From a checkpoint of a small transformer trained on Wikipedia: rotary positions, a variant of Adam for these matrices.
Each number is 500 + 50 x the weight over its row's rms, rounded and kept within 0 to 999. Layers, rows and columns count from 0. Numbers have three digits each. The size before them is the row's rms in percent of the matrix's.

# layer 5 MLP up, 2048x512, rms 0.0506, rows 1939-2047, columns 384-511
103:509505483441412427520569486610569536516482505509590554366450504510531490473470578510504515447504526505492590523456416471509460557518455501418541504530473489508360481486454568514571551507571479460562558409463446444457511569461535594546509424531509526440527543485609499524495471520532490432396526407512461559541455528507462516572476434487446443544523512509503604516563528526474515514459
102:487443511516458475498476481452427480513470578581488413454511542475487480578518500428484471582550490499484556491524471497406444482444520508506563398488451464570477496445604498586466526469418599446512456495444551608509562423539509440504538540521395536535460568454539493411506510497492419576460584486530501537566579474492519452439460523441555480488610483494407446419547509547573484475469
110:449510494440498456491454471461509550453470562404516534539494456538541521423467483478473511530534519534508471533451531571487437501441568542575559404548506537506550457567524503578519455507554587467588441489396486553509478341470486563593467469487479483444509533518472406343500521489517536465415401434464437476525577472494491547493455587530538448468558500531508442462501489463458528494465
112:536506464553470518560469545484591441508462432530489502515509416402447471387447452501488577470469528513533425431460490498513469476513503526518424554523523522484508537442498430479591514516464574564492462548419458448523479564470531497501553494478407543476547520415473511493516465506418504488340517486463456518575471501440504581580489424501443526487529537364468442553492550468488486461505
106:527426403505472539469607478463440499503510553510480521493525506511505384549506582476491470575448504545500468558448463554520520459512529462475451546565524493490481410527512572486552481554480527471511459546531480468538488493484477501496455474420536482536491518524518521503668513552507540470426452513479462478538535383518500504497447410482485435489525469556384515569481473475562502526522
097:492438460496409453481487380541474517475435437459398537559539508498543488455446589463534518522423529481458451400466523581451631521513552503507507444470563509508420495528482440428406458500400462551529539516558477539482439481469500596602442456419456465534455518499424525508541469560508421530485470564434522523476444530469441560544455511443426469501516456399472543548439573525519503540533
096:462505487478461521559466502547507496508499566524460454467475585528496414437496594514491539536498553580483532447490587540416448554432556426579548569499533471458452537443530488497503561577444471462474510576395484432494434632473529507544552500545534565444544436537541668477387412487591540450451504568439444486578485475433469514515471495486503430478496484425551474441570556527481466411541
103:517421543577587321504576552459519468395422499540469479515533514439507515462479548541526487472509560538552478555465505423494382540448456536549471618556598511457520490493501467542520544572503553523448588561442463463518476522508492560455444456452537559477368479494481433552436533466574529492449424475527539464607451472481567533507467467386546508406502501482449499484481517539562536388516
087:493558411555581506529462470463525493524567470536538509501501492403524509519502447513526462578511511568537463523486499372480514567491448498386414536438480485403465484510488481513502523465461486630496585564444559464470494513523497447486508502409454479487507506484519511541495481439518581431527424466513532521482555544432431474530478458544511526516433496509502549570521452437452444464559
095:435570472534430525518582502459497514438443529458620537489457537434436573573520510521534584467548525503566506483497455561438501536488494565497421492488459449434487515567498451508463508520537442474487610530527485593513548532514497453506464540457390409535601571515498550443543499537420497547434509472510477449527532374576533574497488489425449538399569507587526483574516466506567581430498
095:495547512503494415587569471561474427463493566456559521519469493508470454555453617432493532458467477470507483555513462464397485600429459489507456508484466502352564528561507412516494405609537573493444431444493500508535490410510417636520467539575541518517537462469387474526477499504498538526493555455490509455492462478518590507497472538447504527474501431463486535448415529518467435529551
098:472491475494442512488539503449438595453501497500573439472521497493518481569446506595489561532523517494517429464524481575474462504499556537389538384469483586439513533532463435549467460561482473555457426410519466506597449546513538453545522537321521449435535523480407584604486448533549529620448474474443492579552482501533459470506464508482527506485592506479527562437534490515560479528444
102:485514499457605437472491492576505517506493508467524538484420379433519458468466524427462484455435548535565503551470437584467531423489484502456501513448470554480463511567513546512423513522496545529550504493511599549427530501455439494518468468475471418423503584528518502482522537464552495420379526472416475542517555520372525437522477442413403540558526488367455544502471469449480504503455
120:476456445481495468474446562479520576564571490527505570473452556507567467461464479553521561518481589565479465588487497504385632420502424526525457484509483537508547461497526477570468444461509562539423511608533472512555494468513542449499500559475507480673542545499422486506547507452560538589492517517465449473551526470478461537454461369527491505492424503433470566532465550542490484525470
101:456499523492476416535521502589466527481520489517517500339510427505524573468499523431536441549401559472528519497520498523428407474445452503425427503507546461535500386549561474508495450488532502518526484519417521496564506473469461605406516470489387501509500481504448516494375485456524511556395474430485449536547461518520486512545478498460502472443462474560450520477483466481496591518516
102:505540461462551460572499513462529460494488480509434536466458494501561512488445484616545493435455489537394459472429456441519511440473445477607487574448558470578550482517402423516458424458507515461545533541471511601493446478446540548530550489510549522465563577522531621527537424480567517444544510491464405523537499469438482463590461516520410486626522458383485525467429514418481491469561
101:522501518532496453491526498520490461494354523560460458577550514510455500443519527531534548514407579550413504529433376605452489514531468453536513535461500490458572437604503485508507541537500474505514493518483514435534497479493476475538432553405451402563490515567495461487464505514613488422520552520460466496523526454558522497581460470499506562530486469505446566489529502569487488456494
110:479514494543485424437513456516544544480489473487532534501430417469492499523402463424471507490461527498467464532510525558401415460501572533458574523516456562589508528425463514476448548489457503506450334514540498465438438456538484579546508499439511530492628403516469562505450475494497481605537506467451473397418462505534457527544469429456573464519483509497471397429501526536514569493479
105:476528558511560478585445544567493473481506512531472590455472525521414468503558560552487488553549511554494490484523491552451464465465533582490532575526557484488469529519560565566527484502472501532487545540485508468478370529473498529478498494560597549520470396403495534573468517454444485496521481502513376501517449496550464529526455509505541452521533527477615434544481465500501458550536
107:548536518569499491538469504487476540529460464632517567483470462562500487500445544583554440489457540544531520496443544440496303555506552535478535550530483458457510555491618466490533559504465558535532490509466463441484451528456515515509502465458439530497570564567595541534481520579483545456550503418506456549619435543407599471561485496524454496591536519508423416415399491493506433538486
093:466488579576470614573487538438453507489471465625409568603426440536538536542565455494448569505542522555547514510518494520565451502413521551452572592498422534473489525517497513492485501469468439523482551530581462562473546563511493455522450542554477496507448486563459531471555420554577511447425481479482478474521444563507530530491480468475584590471396538494492431459527494569531460469490
093:505511515547601566519572566539493610490492478539464480491466486467444469527545489552385485526474505505567540478573470499535572548492587492457492518570426500483487458472526481438606504525507461500434490499488453512500503586520490583512571482501488491502480506470551452480429491478474495458533511468413491412424437429479511530494479526510569466543473445419465447497420447427507500500512
106:422558534419469483481517416525526444504502492552545571564453459546564537459495501467494493598478558529482577506561452430600439385464477555479426583487426522409499471458584522478522524411582450485490434586442488455483493557475386427533464496372463494624550570607551477592484517412546498558445390502450495494479601486502538552508470518436496520463552435459521547552536575413622507446466
101:505478466516577521398557471579479454464517545496434527435488532523454506402494498463456543562481550547592483442502478570500543519408630444427498515506519530503443548670400473463396404552636529458569507493506451503577504543515448423537575518451527546494434571473545528472530522505473558538379447404516423527500575543486565489428481495412527507489580501462497561475588553568450393548443
104:532530486455508461416540552493501493495488527507513560523515601490514444424519526555478473484523598522491486413460470486469500501467506559506416572480554518452524485513504439568351501515500574526488471523522557616445363463491447496445687487536523513460599611557512511504519537472485546415500485528530494539562537404497482543506455471517439403502502481382449464537577537469457486514468
094:584492564524552569515487457456535474391528531419414606510434558528515506477432520492455484529554511444516604376477536548477481514418517475413415528444531589539573541477431560492409503496510455481504506391504463496510495527513492520529559491434569448431517580515483525371577465540462530371399488447470459419576466542522445516512495550463408457445484455494551517400454562538468497533481
111:501475555567528448486526439512527440449562397546622502394451502482539496537480512432527489370533512511695595563440449469432501468472544483460520492467467535544502554546500533441546579521547576539447433543475545545469557491432556533490455598439552561458487503454549449404521521556501512571512449431489468488495446479527499495597485659413450412470531503455548505443459574555505556548504
104:486590565532536602427558478451495514455609511502498571547441586497583470415589558557426473521541525545522536517532494490566421486531517519466512455544530528511552598509431484517430517510415512525475509523500439545434469510486437447516601426366529440491506483548429491512525430475504510400546492470459454396457566486513519501460443462464504491442454481553466470495527554466469471521574
096:433542488547494439640545494570517476454524399448521500493481516524489510507456581468538479499376506503540608443483504488412513492488483518550458537560492533516477515604426587551538459468456558473504545521548516480557425378429491550510467442518560570529509490499445512517464498528505513597576535452520484486526449497495589541469478548378371469460531448474456421575512598482605540529503
095:431573487504464389455523455510515486474531501543546421635477437477495552547500506499515470618527502537496454502499494593524549542525525420545493518434512421500474499450534495520523510449538501463516528471490451486533482594542484549434430489531438378528565543515446499484441504623521470558525451528448508503484463401487433512582481487533427549424562515486545521589604469410506581536550
093:463529609459428450471522465505475541545488567539543472508481484554537562517425507487529517506520529514519554512488506493434498522489526509489569483455615502468462527438532509547538496482469403418479497532489495485624503461513455520510407505394563424544497572501423500466501412461609486434534499509423501582452458471482605595483480550504503476518545507511592551427420507550523505517451
099:496527485536470569451593541540518560513521453498408533416480484524513534538539513529505541447578514534538560466511583572433453488499578451545584457472443510487528574436461493492570584474470366495494537569480572451446492493499523462559475554537466553433494478511488536527465411568624477590488470572481438431518547488434513553580489509473516528473398493441435529468463536570544508509485
096:473454509412470551548459558464525447431378530554437568481504549500498586507406465508461505418503576477431535542485459452543415544442446569452472544497499523397548502505498550670475490499543592408455530502429510400549548398424519491466537476513448490519525514521615524507480465385655516501453544477449460474509483487451530564513466548487478443480441452411411582563583565566575478448483
094:527461463504499472364466503503542458559545552431567532523551478395450398517368477488617551433493505520542517555455578476471506516466537599513445527425549519600441512475508488429474538444452553513546475518529448434561422505524526517513540587498555437461556460443476575460448572566611471545409477522448487512442495518465525466546474431458454381461576550516499474410466433523499484482536
106:432523448518514398456500467586557420485467529520499525442474608491513515470498484508477480520493501591445513496420399490500442513466506481458555572427536547529485466440452514544518622559605510395521476569485547525555404495522411474499485549501575548524544588405453608538485547623507508404462471478517471483519422540451430509571481512487373452531614420459504417518490547518532566513561
110:524380547471482502495530467516476453513525535543515509567505378523560463379415582542509451475456511516532475532463513474510458480487553503525501486520596540624447620618528397532413460484559556498552526638533497502511503438505424400584405492426475477502458525554503523549546478422547545448415420547514484481576500495557523523505475511403484483455491488489434483483566557496568548533423
108:547526534543475547569441447496526531509491411466468463477516503508520495524487450499476588556472564526555408523436446535409377555514487451497484529553543484501539420464486479476476541533490498571520542494528502456581457481523444511556452423497443429482477547422534522594476581518484482406384507506524460562582454471474553452522466405563544485498445387568450442550477464508569570543568
105:462450632492470537456580577480527487464484520496503467445530446460505481450466400441476460493495553551516532542526424455517477477525461524499461553467495486505505524413550491539561534569546461450526533531444448494511479444503461455511488645513593504508503505485467367491487534516456574649524468496464487536502484553449581553568436577481467428488542434445628570392563522499483566499494
099:543437468543427528550536524523586449500397482489520554440466533567545467504508613523473545524449522491434562491494532457600515554408539578533484544566485542494469546481513445503526488473521470470499604592505543420383426532504434476460464437515470492451522553458480514380564378456562513480503437348599505557532499566438556577503493493453436426487505462460508582452484527542535453563521
100:432484501508421449493461492460463496499443545502539530471478452494511408396483536495614496534442511541458473498462519486550385488519637464451518469485504466498502608513516482494504522445565521495535502513381516471531443540506507469495504487500489590441553447496486453459497467561444467472413504387457492542533434498480481470464473465488488518585512457476514510575462557539490439591530
115:410423578505490494431506468515528457457481469516468501427470499539507441572512519478507408585554565518553575493483415569425574444510502497472502547492582571421560494527532541578515533586552500457514476486408443485521460492496546426515507486567501376583450498470483533453566629482509537438422569453450459463444533560507487526525468519472474492491572536532535487373471506481548568552466
093:509574498391427404472434517427548503454439505496523512488424502529488471491512475452434539531508516478480565549556449511480519447483494510517520603544524530572603438512467521592532524487486442499475569436469571506558654491422512478570608442473501493506443504449512416430493472509461574391499577514479388560569397454516431442500456481514501408569506458450537465487477489518582535341527
101:464500567514549455520498509522537491404651387497550557415526464494551560471530447611580535453550498487543509520458443587454471524520470423572495542541472572456570585468574554597470433482553511489574564492456514459587440483448479556535498505537528555561444533476453479619541469441481491557472435499547513392478561473502479483554492489515450466449473509517374510448460522519620425568527
094:533517437467453580600488545421515446492382431528450562489538484476487523524445567539476430479517499536545423435507453503586517500515516579517366521489484489468476547487543563467572427562488486466508596520537556496624436395448579552465504442508496535468456526548540488553564473604493546504443551511458478464486499506487419541465473436487371526421418471469461431543555468505563470518513
089:473454567446469483489553495523541550411503460581464541488572518505513556408526479577354439585409488491465520533543523556475492493460453525459518516457551538521456520500523498519517567473472431490484502403427419616485533459545590534453517545508564514477507468455447487504531429380448524521446507560455468433501490509518538520492500561499523467507462619540458570573544498498521532550402
096:480561527536503416546498530463483474496553448516534471502452458462512455469512502545497454369463534564557472506364515452461434431574462535474420574468448532511396515494526411422514552449609507498441435527529523497497452577456478503498494533387518494568523384455590498468563525385546537499427470460440495451647472537441430492535477558548445409522532513376532473527455492454409483471520
096:553540505473533598530471512424465424457506509556397557486581574498515458515516541506485528587454535492485547437593570450402450532483538436551537648480505493542458476475487524545486447438519473567521476504534543503503506530569457421580509561567520490577508487506466521447558486524425523540492394422437434507532464456497506592412441514557514450601543482448597444637597573513528405492538
095:545530467388483536579468472452491508511501542503404517591426489377580509460514500481527481456476536559558565490527541487500525412505373539490458569454548496572530523465418477517526504451506586441487494509416419470494501502482553422450549461463598461499522499553463560499553479512520530486469461472497459572527437563556529491395467610496559517483422471440497481587466519427478417562531
091:481483579557548556471470486439507594464450513522518470481464468419490483457489548553499522505418544513549527540488447463387485468540531547475469465428397528615429539502550502481514467431518479511504478533477543600516437558427486509549523485510573442569477484535535508457505613512422538484491385383449485534507571428545588440471438577583460476491541528470513515539468459536422461525633
100:475479573508555479517395532455523531569451567480524442498510474450577464532494522527495476471559499523514338498495517574520572487427521558472468524522450528449475534456519507518501507533554422527469434568501562478552450590469473418442525434496475400510455513462492491387483499491501558541452378531477489485458531491481440536466476528516595453453528512426550518465628634492559502445483
093:531548558487425453533573516454511516528535569431572487526509431496429448482507607440474572464482546480466610480384475492428381494429534593502547500553573473489432464478595474527491474551513575420528587470407468416521495441468479460540463476485479480508489630413472514548508540461467461449469535512432444551589467540535433569547493466625587520450440437473401440515562536541495388586463
083:408476492507559425524460489454440445491545557522617468402467442456609413495576546358508549570565537472537485501487372511532526543494569547389497507486605431470503449529570460519419506511397542548562450504441493474486501486547548460476616503513571465519522546478534518509499514476521536491489521458433515567499500541544493556514478559604578522536526553494437483496626509611536561579554
098:451485442557493499493484504562527525425577445572508538404518464558465538604479467504574584551504535524502480498596546457433510559378570548492560476581448535449473476493556646489533494543462483531510563474550542414445571509523564499578381495529524510455437499520522472426533459492508544587504459525533385425548534540410451464562478530455517498488554546433433538499507480561615543495467
091:604457557509463467521594562532520438462458558423456462503560501473499533461492590467480497479557555481579409527512488457504524527467561450547551521515545442505435470479525471495421492531476523552548505575459539439472500486554461495468517538443466484450458488481383475523381398518511504537401464477489476470508528422401454604542501388512476522526475492447475534596482560532493522455433
096:540513476621467532475485500481508479470447509628451502518487441501491446473541548570523520428454491501474456591578541490503468511504434489513466587551563450539462581507440525490539517464543514506531402506390471476436406454492481493452576469522530510433496518492489513367403533551473524591598389456535472407547657421460467454492456519568509525520507475407577524536487490513530590526469
099:483441575448524412559480495487472440470555574580668493483364438384545551514516566430532533558551555469555481443503411479491462476509491560422497500459491416548483468552580556566483500483484529560534494534455493561479502474507474526527560545450501408500582552545497499534423516489516515549373490436467499618502608479538514571499447470631528495497629452491547461484489481597529558555501
112:513497510485541496505512575486567500523421511558584520520488469435422422431506567520448552481504496564545464537530421458421574462456531496495517597415560508483439455584527518515472416466545452470484631496510497460463522594502461499523490476501576431483508574398549574505537508398476555435439421443464464483491487439479469473484444470550549447477523469532505483548477481460611600429445
100:552544485456410456465566464474608454455540486424485524499430477523478408540577504513496549472567526519524438441512518479501608485504544534499482522548520512521463522489444438540485461478436497473479515517457482526584531516423518653479522539477403493465543480507470511525577490577481570560426506444494457407500477498465509551540491580506531452541519543452419522386405556522487526514494
098:527483399571562486497464541477556433536519555510525489469521455493529447575478598450424459590631490545510537491511480459524544471529513517585473491552495461464483536417559475406505629598488488545572586553410464535481440503447540468404489567530512421460568488339525517514342482539512517481576500517411505517540510392487446532516484525495467499487548487452448424503488567538474565440542
102:490493488514535442499400584534477520458493481496508486460523532494504546574469526455493539460557546516495541481614497471480546478464483564458468466505449548493598512439543527483417519431544429478480562526501511471529515497486474536480474554593473422454554592472543430448482563422474546441439619433518426509435477529528464570524425561528496416421548515425497482458485389554437539579510
108:542544497483517541528513472614471524451478522450388438488540592458485471571466558573560495453504492487540500448470514392493519474467519441531535575546496603434478443456398515471557435447416497401425524445441461453519510564494565479467563511551517444612505478623457525485588456517534461499509502570541454435456524367493538442496487518495488499587590451433484548471568535542491454420400
100:448483500463503533553494440497429475475536436533505473539504500462540498491522574501614539572549574474543481493523492453471500454469424557422434387521616528524441463522525517547517578569497488490505503509460445662541489487477500508493483476395579436535550584483444447544435506564518491453477467492428526556411541433518549596473466431500502481497531415447566428546537518453556523593508
085:386558516508509504456493563502526583430531495576438526549485465570507453480434469460464592515537481473501509516479558460459496523443560517500426515555436589539413473451532580561422457493586505480591554508478410396614445438492450645491425492469597508515464508445475478451503507486527550443479523447441464451567486469460494491546470505509474476497524493379525436560516538545599428481526
102:489500431527532485505461612494568486475463531470527517590431523406608459550482520475509542506481519520551448484460468547462649384562430531490535561392414492489510447421495571424492625594470504503516496483509503508541554467421452486550521489520580505507578544433447512432511581486491558468458485465553441522488537530603470509511459459440492503552588496456509541562539562575485526443430
098:332464514468481543401557578505500480541443469506611522499467532475547426476417518483511597562472542537425546568444474556399554476429583506444514430499465539532473429515530474536450487505435567468477521528505440461497410511525471567537414531505599537440532462443467550430532413462572501526467477453466506535485478503467579470649463425424511445432616568447499464530499556425529570435644
086:496477576450431511609565428514481475415542517537466464543550501437532443470520572479509543460503554491488491436519572529561522481445571538487517519417529514501482556545486446468484627498443561461508558439484452542511571476507507486459521591501530530523458471514595477497573518468544527552611456431510414484408446483466470526521476553505518455518451469456564460517672508487459489533519
094:469494469477479463497606570460498478485510419499534520497527388475452373471492524499502513491482505510469579535529487477455481587523532509509358447429401524478421503403484562365491483504481470444535586506517514519480489453499455472436579496490562474527520575502559368515553512526580492491465457460479503467493495428454531459564467552507474450528505521477417393517481503560654499450588
098:511506640569398596515507453538537475535476567578462555495494580467618505516479540508503531553512532518546454623469485549443563398537479501516496468457538519427453428454493478399498478488513385496523528471478549547479476510451510540701600577472485603522617412519544509538566536495419528553472423429525447496522487388590469646496481482452526467488577505527514516521486539500455564528524
106:463503532528381484469501516498503436547359502592416532569554537494533482465549439563377402492330516552454542502490366441533482599484551630465488581461531461519518537528509513475557510576498476584501511511490467502517524426476556491447470427493580467410571449554557488465569519580521552496523434535427442521482521397480553535498451485508452421446458486439530485417379496405477517482517
090:441434524574446497469486469475480461487403499559598546523544418602541478540486506498546514491483544490535403504516519417569478514495476591497422479587502493513579600524548509528446501478552510415489476588575543452492466471487456440564496450441543505518527580526501511427613599544597508494504486463496485517580489421440567478550473493514439488441547397456395484473518581533504498464458
104:536456442369534514525521476441449474535474534536472546615524558553527435488539506432513540491510502545489498399500453486521532525556515453572478633445444452552502460504546523422458562497491479502488482557510435524538480515498428468495491569490577469522536556475482627484540538520547510525514537487538466475512487426545428588478473656478544533491525478513448500544654524531499444475534
102:506514517517516448452545471540533537518498484557430491491484542498537606399500515567548516514478497513554545511442441636455434407390498519556562501498412464453598476625488464511499521389506493448530564566440484565625446533469574534467538387507609511537403479455385511543436406498474574535448548475562520484497451445508501454438484445435586466469509496528436548462533533530498537527534
088:471584522539482508412518541464542474479539479440570555485489460530568504463617525515456440482499493537573472463493558462569550536478494485483623494527492521479508466500513453416550504476491531601579516537528545473445490445450538548485512544415512467481576501600563480546466432461479489465539503435583436427489475437518475452456473469541555405568368528493426607558560516540538518519452
093:473470460459484495546523489515488378412508446505496445541515511450531455435467505532520545506515526531591519429523471487532611460411582442451497490530462443483600566549470490509468548515463527463502468531546534460541459533544624578481591550375548550531508492485484522444573499480433532400484520467520442548438526526453521482551487511486497581481474539439472478557465489492529548450439
104:459513527540533435549449570517501541499503459534477528478485461454621481545498592555458503407441523500532476584562550510544509345472447488479463463558541460514503554456467447494493485451541471390510537595511431385437432552468574561494445572519628532472430530504566452452541412517567504422503593427473454497484423496512524504478449532533476402459501482434673545492530465452489519522602
103:453507371423428519465588467558581601485516498542469496560457475519492449426499543521550564491479553505509385438525479513508510502481552500595480436578486531546439570459512485412410552473443482438468543588520418509522477465500581527451528466428581513446452421484441532504566475503524519488495538505483500534531499468451407534534458530486503506459602464501456561485491596469580515492470
084:534532485536552545513495512440528571510525489476413476462459456430547494512522552455414478507542526498524515503452505485551557516535472478455478456607469426487612460509531476516571480499523523579481618474503607484555450455423437575496485497460549609485553511558493462465487496515468516535498427502491437478467448432575581515507473448499481496528458505478428486599528454477524512505487
093:432512496521484448509490607443463491463476417463514484448530437494504484408443442442552550500511499466472481480568446570461502509549506536384498533554454599500512643440525556492359475514450520524639444522427453490553579562515557444572539487462453495468524461490530447578485457492596522488474453416511468501500502442530475652519475563528476487523516471537525477528585500468544509452558
105:492613461464514432557427564505580432500412437514481551452382564462565466492435495547453579542531563581506510467524491456489530355513478502528540509442499536567514481433470570542421503614583476479442545575426491513518468470509561529501488527524610564510477410485458442545547412472536513486486484484389448493482421457457520455488463513500458480484531493474527493534484578467518475445516
107:518527409510444468521523641441401443490488451395573534482515518484578535597527432557525441583548567526541489420551426441570582605583451562380502466513458538492501501543477536499522497460528510479496535540504473539542440478513519620441473537486483399500563489389498474494508511422542494469440399485481489457451444516504466485505485544434511475609376502486474544564541528470504562498559
091:459518469435568477513461542498465476542454444504426546398455445479555527594445484568496443605478552487433616507426494492507457438410572473433459503580466458527469563530539464547498472482514512520569585520404433468448482465500518501473439480454497443514421562538430526441498507463588553445389532478585451481500516566509433479478471508493500479389463515487515523497631479581552541482582
118:488469546378537597477469420526490554444523547527510558483467491412503511601461524478516499536494548502592500499460405569377445403511481604573543498547552527440550472493509405526484430518510423519468489514524504496592518467503487529513479584398550583476539512468412501497402498500558493431456432478476477486493499466534505565523456501459456416469560562430505470476517498536562529509552
094:396499478489405511463487421445486566475540454621569528473430559558516435554495466568541503469512551577461531478528560612491454486532459419558504496557442471436518455453516491396523474430471478498394533465516568502538466526469495497584456488546477454511511536576519517495499556433517529506460531579473464471461503393481462418457451489608585477501494445512489507404554592566620542529513
093:491388486538530485539465593489495518462596553565638482536443493498541498488455479550476611518561584464538522507491522490538546497538505557340459484472462466520466493537519566569482543501478529560572469508514502519492514481462504449483587458466533406509490455537517464415509469452538572439465468452534481472574484498553486428544463445630589555445501420557495549537624545534577473509469
086:511509460507518542518475411493557514481411398441408501389462502518504488427527460475403448464558554591554547572483519511548516453554559561490469418466480512521575471377472541499406593507479485441534495513578444442517459531449534434561540512432467504508515484501457459518490413574473568510455513549468455505538479424552518527445462472578524502574514460570542573317555487507401551423505
099:434523451550588465461544425421549469511526439551461528517444481532506418495498505529475496492458495535464479620472503479462570412518557445523424518421478567533433478484461412457426483423523508480525468451472490514509502473455485548540567480444509506465444514505620526532503583530506510413564478550503544535635581456487533415482474420500483505544498535481498430527485532487483556465424
096:495480543467436425510501584494533512439600478595539484413482505472508471476542519467485596414437522486604448534598520534481546465469467481545547415552513460561456519490484517418407450490541546530457478516464479449579520476441539506524435546510500551425525441493530528452472498549470518525534582479501542508488561526478472449514478483549532571514523530453440588551474577554519575507535
103:498517608534554516480454450535585496435539558515499510523428550418443485594436500508594501588576523558530528520559517505462567471504533473474570460509395483517535528445519514508595620475524543430513498593483488596500381475422524477369477552536548445498505526495496541492499510402491547545442607560549493483430501422536493560520456538468518467348524491519393470450423521467449605556508
099:513506552513411498425525470543419487428551525454453485444485471451557459597481484454490536516412557504443524562524468404485476500486433541568495467448606446462559513446513506402517609554587524485432512442432406453466534449471591570514597541437534448469437540567516518484460450495559516520440410456449469533494537464617447536472485524541596508532578451472453493528586542456441423453404
086:452515448461527575510525407546469457430477468524498575498545554506480512492355471503588573446473514487552480487536377487555485531423550534464490408477554507499610537461496568599475485413460500459541424557468464468599451531443469582435523531517575501492584515584555498545554459425570511449449529478533463577480533555519496519507492520356550369462539428602450488427476549422410503474396
095:493645456443531532437518459571456459546528497515530483459441331497489423553490524473489508502511545539561527511454497596432498405511557512465564522490445397542511520540487495479444501535546507567472547511500522496465479545428516508436599525447513513481567535541509452585501461544437536476461469488571454546558522480555388502427467507503477471539457479563409557483559589506481558499550
087:511570594581551529458456435628555531530568478568534529543464453527561542527520535525524490485387512555570446486484467547509522499508528496488459559433522430415514501546497552445539468484523431419577466546412448457467492567535492533536474509511526487530483521428487466510498553511522477518468478491479427465555470525641507483520484515508459470515550513496519601490532527504521582440549
113:427508489481416489500500486486559482492468512466413499423375476515505497429511474549554480522550562514470499433458434425473422552487505536412403465481604448537605548454478504454442529487514547478472385512406573599513440429485473530494582474496479427584529543472507426514400615395465553446445415337407443500364507341466498484531454483534545513475451497501425472435486455483449425460552
094:447499509543505507515491478574496557431490429393538521532463451483451523582471557537489497430503577509538483576552549548538539516540505521537512523493519554470490513478457508456468478594475468536498531465494508463532486448490512512452482477548535497458479489466479506561479464438551559363456477375499465551517535527493526610563458494574429489404561496480472412562471398487541546501480
092:481517449540478481499499515512467509462509611479545470382474547496548439560532594535454486594535547515559580563578510472489471456446426465476523465542471448522503433470552510531499544454543504563528507516498505473484529532486493518518515461550542566547521482543491475519474564438496548552537491436528511541463518521339463499408461490556598526505457517553480473530543518458601511513498
113:514570508528536533538541536447503526470515539415495543509515495422561494545364555524493505588537521516554379446457444500569532440480590543546562490486481547565412554533507472482539497542418523397546532603446416547514460544440517542470528445569477561596493495520619447487573464578452484468466387467416483555492489583533440461566480456491399445516606482511495482592548478473491530435488
103:548525552430546497562497439477500484470605533592584543495517627477577538470516500552444517505481535599551500476535504526539487433480504529456470478526526567509480505484496541605502566466546557560533446548515485434350475496436522473515469520458512509548542539505494546480507490436449547456553509470528469477386539513478539487545448527451475482527416497468423554505576482477456349509504
094:501554514547558499514510451519529517461430550581582451479489543482508562484421573406463533539481543525599615419514448485475484586515551434426411488503537381401531406557451550482502488527451472460481496489442562472582468504528553483525474548473564565448448470507437574522580443478533521558415442524460434492539546376440420457470456529442496487401464530496540466584496441500554491487448
112:445463517549485454617456511597440504386369501539437456485455595467480439435514607482557550559469555493540457548550513489407491494503487467495476512518528489536383456593518397567399462551462463530522456475503550501466502483466462573511555327467474497513473485407494570402437500570489494491393506521444491517516470475417497494571462476502495465514503457500504484543514540481512467458495
099:467455494471500509552394544501565575485473506552444511480476595433458490501569525513569532414487500519518498522455443553504561471551432450464464516490525527395401581544413545569469544442494607428502565482479500505431447438501565458400461539424507480538528495555533508615559426513413539576444524435518464474464539591626495431523470453499440528549504472563454535496526494470439484519535
095:531470577486439499436441533407599516489516541501483540417453489392476418481509462409447540467398489565562533483479523511430426517542491508574481599442410531592542510507577512380570470462510572545536505519497496524558522514539456565544570499479463629574473494443421416413518601556467556524458452426537485592504476428430551481523481528413481460558549473462529463381414621462497420525469
091:480504560485444421528461463418572373449514452457504498407410407485510463477540452442464485433526498485618522503477494611506570473630482507516565562532562473516509586530424561561459572517558501563489439510481536456539440531433484478505517545411499544472655443468451432360514422393473486483530512451473502431470457469552492490493486508553436483508485553488481471515561542485512556502444
104:482451499487545488482460645475553524514551503494487516484442471524506473546459430482501528476522544483495531547475400466535546540488490519443477588567500457529521427444482554488517618549485494513448409553502330477538547492497526533435648546495548508477547399545432443485495496557530533478471502487526421556554538499535397530552460553532574515462553521409446557529530452505540494461500
109:503510464515447398461480446564526500552496544506552555499512502491490434470439486557494509485561491490526472486656555489518497433454402506472507611512403525476510495503402570435554426471474533493468472559468472482530561431470499523472457513609551445597530494491504524507531505494560517531461550447505443470604517570445517546577450451530498445529566501417387494398538539483498489483549
093:426576425637516499516470522595485539466484473469495552485457452604482531564466482542552447525429534547560591505549555465539503473525591525507532367513490535414479452517542495485484425513446557459433477550582492442631473481428506493568465449493546609542528488555465490523516439574543552477534479495518487469482530539516563535473450531457507437488404514490461515523517429517459407408492
087:495458486560473550503479490508503521534384418508609478462542521406518559526446460495525489540551525502471434532465514413433469487473471481589513499583475444563445531465542515514448549474458578434535600545515460516519506523486584422500513496378471491490513488414524449507496455602503546509525497496493450545544432488415443423573438411530405497567499515481532512456550537483481506462494
110:423483645527496495438536435553514428499543510457475522501555492525495457613585503483579435485556542562562567436529456509519445509518481499539524455451517462461457485552591490603573537537574477439500526584388592467561552444539522532505465509495521585479533564436528560478423500421481460534493397594559464466489441534501488462532452538506456482466488469461448483413581519485554479465512
103:429461541493482543548563531415585506473538475531576518533420445544505512490586485440517618559478516487473470467466555522475478445505553520550564563538463579521471540477518613517480481539474450430514440522569484392499493408582525616532460481448547447510471451483561548513452469464438499467542464448463511465529470504525455499515464466521478533593438472529492377519589537523494537452455
098:476387428523424466477505558577449528571590551388564541457508539473469497545429582485467443498429508481456489512561455462475526625509535495479455559536468486448486538386608493534471336474460465578438559546462538423512505489483503420455477610542514541530587505396583502468450484484471489434423598559418471435448537510586423488554439597436589447530540496475434444430529536511588536435536